config.yaml
activation: "squared_relu"
tie_embeddings: false
init_std_o: 0.0
warmup_steps: 0
Each number is 200 + 30 x the weight over its row's rms, rounded and kept within 0 to 999. Layers, rows and columns count from 0. The size before them is the row's rms in percent of the matrix's.

# o: layer 13 attention output (transposed), 128x128, rms 0.129, rows 20-44, columns 0-63
# v: layer 13 attention value, 128x128, rms 0.184, rows 21-44, columns 0-63
o20,101,233,216,185,264,176,163,247,183,218,239,245,168,219,168,238,214,147,208,170,187,169,174,204,186,226,183,220,170,175,151,186,233,244,163,202,231,222,234,195,222,203,205,239,196,239,167,246,212,219,181,224,183,190,169,154,240,169,206,203,192,203,220,239,228
v21,111,178,187,216,200,192,174,198,174,239,227,229,184,209,259,201,155,209,199,205,205,186,186,206,203,198,228,175,221,156,224,191,163,251,199,212,240,173,220,177,268,210,190,196,221,164,199,207,233,243,164,242,223,218,170,175,203,191,213,160,244,263,193,157,192
o21,108,188,204,247,193,199,211,197,202,149,234,189,232,153,123,168,204,147,190,178,234,227,184,227,240,221,207,200,176,176,185,217,197,192,163,173,186,177,187,177,213,206,235,235,215,211,213,167,226,234,248,179,254,173,207,182,166,159,218,258,201,224,204,238,205
v22,106,221,202,164,197,215,197,181,178,205,184,234,217,160,220,207,171,146,246,205,262,207,185,226,178,224,168,202,192,203,214,217,173,218,206,189,190,213,210,243,204,191,220,179,226,179,245,169,201,181,181,235,176,157,188,255,250,231,254,212,174,256,179,136,194
o22,104,166,178,221,212,198,174,171,193,160,208,164,258,205,120,190,221,240,191,230,177,190,186,214,201,210,224,144,221,247,191,208,226,230,189,224,213,154,203,219,233,218,216,223,176,228,201,191,200,247,166,242,233,257,177,155,157,252,186,218,148,244,192,209,182
v23,097,206,220,185,232,229,173,214,212,209,215,245,196,192,250,223,177,169,212,236,218,164,195,188,198,194,210,186,181,235,227,231,193,216,208,215,192,184,213,244,214,207,292,232,222,199,181,239,220,188,160,234,171,228,193,210,215,260,150,222,202,159,173,175,159
o23,105,151,206,168,165,235,219,139,191,197,191,238,187,211,151,196,171,158,193,222,228,151,189,176,202,219,198,205,173,181,204,185,146,268,188,233,240,139,163,235,191,196,240,220,171,216,214,161,203,217,219,152,179,196,224,200,209,163,212,237,145,185,203,226,170
v24,100,287,137,167,199,167,214,270,193,232,187,175,181,226,201,201,195,198,207,201,157,178,250,210,183,183,194,178,169,214,207,132,163,170,217,215,206,174,250,221,197,227,255,188,218,241,217,187,256,228,186,204,252,237,233,206,195,273,170,183,206,233,179,221,230
o24,106,182,188,147,269,191,207,157,228,221,199,208,155,237,177,207,186,184,205,197,206,183,221,170,207,232,175,216,195,155,148,235,206,222,181,205,205,239,160,199,160,191,250,280,180,215,168,262,218,167,209,201,201,188,216,200,177,143,201,192,156,252,125,175,237
v25,099,183,163,230,148,199,154,165,172,192,239,227,199,176,195,133,178,191,233,185,223,231,182,226,195,270,189,180,163,209,208,160,181,164,241,195,158,242,185,215,235,206,125,183,182,196,234,212,171,185,212,229,198,179,176,156,128,172,170,167,228,231,199,212,229
o25,097,231,179,255,223,174,197,225,213,166,205,202,241,132,244,250,199,213,252,207,203,285,182,229,251,189,203,235,181,206,205,161,231,197,227,204,191,165,244,183,188,272,187,204,187,186,200,179,205,237,157,224,187,174,204,211,187,146,225,159,222,230,151,201,212
v26,100,179,183,233,216,212,190,204,172,173,197,159,206,259,206,193,203,193,178,161,187,189,174,199,156,256,244,161,153,136,169,160,174,184,145,220,171,217,255,225,191,217,217,177,194,208,187,223,234,210,158,159,189,224,162,193,251,185,271,232,200,220,175,180,194
o26,103,214,180,102,233,192,236,184,158,192,221,162,216,203,202,198,194,203,157,178,237,251,150,196,190,233,188,179,208,200,237,230,226,167,187,188,255,223,192,221,251,187,156,192,179,215,225,215,195,180,194,180,204,140,176,170,150,206,171,196,138,230,203,205,219
v27,098,185,175,199,208,173,190,124,219,147,152,183,230,162,169,246,191,154,243,190,221,192,197,229,159,232,185,202,194,209,225,189,168,204,179,191,206,211,254,246,162,214,189,230,241,191,193,195,194,160,201,252,202,203,175,163,222,205,267,228,173,196,172,174,237
o27,101,152,215,204,211,233,218,191,173,194,246,183,229,174,188,220,163,232,197,164,231,202,171,229,285,216,204,188,168,211,176,155,238,215,255,172,187,188,234,231,202,221,228,210,200,195,208,209,206,234,162,148,217,196,187,264,198,219,186,206,223,163,213,205,199
v28,113,202,202,227,208,216,187,146,203,173,213,199,152,227,239,162,175,218,201,230,162,148,183,202,193,238,206,202,203,256,192,160,191,143,193,244,153,213,222,217,190,160,173,161,246,192,224,231,189,151,212,180,203,192,195,193,211,192,196,249,187,217,255,178,211
o28,110,264,180,184,167,175,203,181,158,208,272,241,233,194,176,189,231,220,214,185,246,254,156,194,190,176,208,188,195,205,223,221,229,171,232,171,193,181,272,166,159,210,239,200,223,232,207,193,178,206,224,157,171,220,183,249,220,209,176,223,219,194,201,184,242
v29,110,179,145,206,106,133,196,240,226,124,214,186,163,168,183,191,228,167,217,174,169,217,201,170,207,206,235,220,172,202,255,188,208,177,204,225,189,166,177,251,218,155,223,220,205,224,168,219,170,203,214,153,146,248,218,181,167,187,194,188,230,178,194,236,218
o29,109,181,240,204,240,223,170,107,203,256,215,211,185,201,209,191,162,156,202,176,247,218,213,162,214,124,204,191,165,221,207,190,210,203,224,197,183,212,219,176,221,211,218,223,221,185,191,269,213,263,165,137,170,203,247,235,191,222,194,188,224,192,209,178,157
v30,086,211,187,233,238,191,159,236,196,195,214,182,211,225,191,186,232,235,206,201,209,254,199,253,243,190,166,214,225,205,209,162,203,212,171,147,223,223,163,206,228,214,215,198,189,208,255,200,184,162,169,179,255,198,166,240,203,224,174,182,204,255,190,196,257
o30,091,199,193,172,242,146,231,224,233,211,240,193,174,194,277,155,189,229,261,229,250,213,217,243,176,216,261,197,166,189,190,217,238,162,211,170,207,210,217,178,214,163,201,232,219,189,207,209,206,156,254,217,220,258,227,142,199,209,214,191,198,267,250,231,196
v31,097,218,234,177,224,178,204,169,182,201,202,186,180,195,288,216,237,231,189,171,183,210,136,194,227,244,181,187,207,184,153,213,217,214,164,210,184,236,185,192,136,200,250,177,219,226,241,210,148,167,179,197,225,157,184,255,145,220,186,158,229,177,253,175,195
o31,093,228,170,189,179,269,230,175,232,145,197,163,185,197,205,161,221,205,233,219,172,189,227,219,195,174,195,187,209,228,235,219,186,189,178,221,224,198,204,179,190,186,203,193,199,196,263,123,193,184,256,215,132,214,151,161,207,183,146,221,207,227,200,176,134
v32,094,215,269,185,196,184,219,217,230,207,126,174,234,217,164,223,188,207,152,155,260,175,266,198,209,167,188,135,215,191,197,219,227,251,207,206,213,162,252,239,200,202,181,210,144,238,187,180,200,176,206,251,200,201,252,169,211,262,265,200,180,145,185,208,197
o32,103,185,186,199,240,209,189,207,201,175,152,167,216,233,210,168,221,174,169,219,206,157,251,159,222,187,192,268,188,217,173,150,167,232,226,173,184,280,198,253,206,180,139,193,192,208,151,207,152,193,205,165,177,176,171,244,186,190,174,210,183,167,238,218,230
v33,101,184,207,258,192,235,181,193,217,159,226,188,180,152,208,180,262,228,215,228,280,253,177,216,229,214,159,136,244,187,200,203,207,227,201,196,228,184,182,162,190,142,174,199,210,168,238,202,180,150,237,197,150,173,195,209,215,230,240,201,212,244,260,224,169
o33,102,235,205,209,141,185,190,188,206,197,207,264,195,224,162,146,180,206,178,210,195,216,219,220,205,170,253,208,238,199,264,207,163,196,219,201,153,178,216,138,135,241,213,163,137,199,151,214,216,201,202,166,215,244,210,208,160,261,200,258,202,197,228,187,181
v34,101,190,196,168,209,232,183,173,205,184,210,265,196,271,172,210,228,166,208,163,170,199,207,248,177,195,188,174,144,195,211,233,151,153,223,194,226,209,213,192,204,171,156,246,233,184,152,152,183,189,209,224,204,146,186,234,186,233,151,242,209,149,164,149,201
o34,103,181,179,180,148,247,149,263,170,155,193,220,162,211,218,154,208,239,160,178,207,157,178,261,171,221,128,184,196,184,181,233,211,181,192,221,230,195,237,248,180,247,176,199,258,153,187,177,170,218,160,206,249,212,222,207,251,214,195,182,169,193,188,175,243
v35,104,233,231,154,244,181,191,225,227,153,206,224,201,185,228,206,214,189,256,247,224,209,207,170,235,182,200,157,204,237,176,206,222,200,195,191,179,199,169,210,223,218,216,231,241,233,148,156,236,231,276,281,205,187,175,173,242,234,199,250,238,127,204,195,171
o35,098,215,235,201,171,225,233,222,151,255,203,216,202,218,94,194,151,193,209,226,175,163,244,254,186,165,190,172,243,160,211,226,167,218,177,173,232,213,185,201,165,233,171,158,159,204,186,207,250,204,221,168,226,205,158,175,226,151,259,218,140,156,160,219,175
v36,094,235,206,193,164,177,158,221,240,168,208,172,195,226,181,167,151,265,154,173,223,256,178,230,225,211,206,184,166,201,243,210,176,217,139,176,180,215,174,210,164,223,179,149,193,172,195,135,164,212,195,221,192,271,194,225,260,229,207,204,220,202,170,174,201
o36,096,178,204,219,256,238,202,172,233,183,241,177,188,183,210,201,183,203,180,197,249,169,190,188,167,207,280,171,173,170,185,233,198,212,248,160,197,211,245,160,184,183,229,180,176,168,208,148,265,199,239,205,210,157,182,179,213,169,185,172,159,196,206,217,177
v37,100,160,186,245,185,203,230,218,194,227,189,238,166,211,172,160,266,196,215,166,224,190,198,246,150,165,221,244,182,200,159,163,143,200,217,223,216,218,176,231,201,208,173,202,180,210,200,184,184,195,134,215,231,188,213,196,280,203,228,244,228,228,196,159,241
o37,104,170,193,228,222,171,170,187,191,192,182,138,216,160,208,146,154,166,216,258,204,163,205,243,160,182,229,202,244,211,193,195,176,182,179,254,209,201,233,218,169,163,226,244,174,194,207,210,207,217,169,184,229,247,204,177,202,191,239,221,195,234,178,221,222
v38,106,171,158,180,207,183,173,167,235,221,236,206,199,211,210,161,195,198,126,136,189,162,201,224,218,210,256,169,200,204,195,202,214,230,161,237,242,190,191,179,168,182,171,224,224,178,194,183,162,206,188,235,200,202,214,227,230,172,148,211,216,180,220,149,194
o38,109,244,184,151,228,196,173,216,209,153,218,174,142,154,233,147,195,188,233,197,198,212,235,216,158,189,181,210,207,163,197,177,192,166,207,200,215,220,271,239,203,209,217,218,219,231,187,238,212,209,217,258,194,238,130,211,198,178,200,179,191,222,190,223,233
v39,097,184,180,238,269,236,180,192,207,169,235,201,220,212,214,209,178,177,236,244,216,161,198,174,238,147,236,264,197,179,171,188,192,270,173,199,189,215,220,193,180,269,227,218,206,194,153,236,171,202,163,190,138,201,174,130,223,166,208,164,186,158,202,178,214
o39,096,159,194,142,152,210,179,241,162,203,199,194,256,210,180,179,184,200,234,170,137,211,227,205,231,213,174,272,146,177,204,150,194,186,201,213,200,188,175,221,200,217,178,206,183,160,217,167,192,216,217,142,253,182,210,211,197,194,192,157,252,209,235,204,189
v40,103,179,118,192,201,243,160,195,272,216,198,155,229,216,221,251,200,185,192,202,208,212,144,184,206,249,202,216,203,233,207,202,195,224,182,178,272,213,176,160,178,210,218,115,215,191,201,169,232,229,172,225,205,215,229,204,153,212,166,163,165,195,153,184,183
o40,101,177,126,152,248,202,247,212,264,158,229,196,137,181,209,203,217,205,173,174,196,192,215,215,232,239,190,212,192,180,231,221,216,172,232,173,218,184,175,155,212,203,233,170,175,191,210,189,249,193,228,231,208,231,228,216,234,211,210,173,213,211,169,245,218
v41,104,174,213,212,190,165,208,187,214,184,197,138,207,134,212,165,241,204,162,164,232,195,201,211,240,225,252,218,194,171,187,201,237,268,125,241,216,163,193,240,233,214,193,210,232,190,200,201,190,188,204,215,201,188,232,202,205,147,181,178,182,238,252,205,205
o41,104,241,197,221,234,180,164,144,142,234,176,169,184,168,236,156,196,140,230,198,156,185,207,223,186,177,234,194,166,174,227,169,191,222,246,198,138,228,237,234,219,182,191,211,214,222,208,188,221,246,224,194,170,234,222,186,248,234,172,234,252,172,210,187,191
v42,090,214,189,176,193,224,239,258,216,179,171,196,168,208,217,222,181,246,231,182,218,139,169,204,152,182,193,180,215,260,169,161,203,272,264,191,241,213,211,242,177,208,181,192,182,203,196,184,203,156,234,186,218,200,213,212,211,258,221,227,132,230,149,232,172
o42,089,162,246,173,231,161,193,218,243,237,232,211,205,239,147,206,238,220,177,182,196,187,213,226,165,247,121,236,185,242,185,230,167,191,170,235,186,191,209,210,169,218,197,189,183,267,187,209,222,203,190,195,167,265,197,229,213,205,193,235,163,217,159,172,183
v43,089,194,229,167,224,158,199,179,184,170,145,181,218,235,245,210,126,209,175,165,156,186,138,222,180,215,167,172,217,230,201,193,164,219,182,203,217,216,195,223,193,212,202,189,205,210,195,246,142,196,217,154,239,182,226,244,276,161,202,206,182,156,195,195,238
o43,087,147,237,177,214,210,189,187,211,231,250,211,231,209,193,192,204,236,228,150,238,188,243,167,231,198,174,220,178,157,201,198,225,247,170,228,228,233,259,180,138,240,178,160,216,231,224,161,227,218,252,202,154,203,143,216,167,224,183,185,226,152,230,195,153
v44,091,141,229,182,206,240,207,139,167,260,196,192,217,232,208,166,189,235,150,216,211,194,162,273,214,208,203,204,174,221,164,238,196,253,193,200,166,164,203,243,232,170,172,177,200,217,162,177,247,243,204,186,193,154,215,143,195,250,197,196,250,235,139,189,198
o44,096,228,175,180,240,142,191,242,177,180,216,200,242,182,225,158,219,137,191,187,192,197,160,237,211,189,186,218,217,186,159,264,223,202,182,189,238,209,259,138,192,205,186,240,221,183,159,159,241,258,194,206,208,172,195,217,177,183,245,220,243,181,180,214,239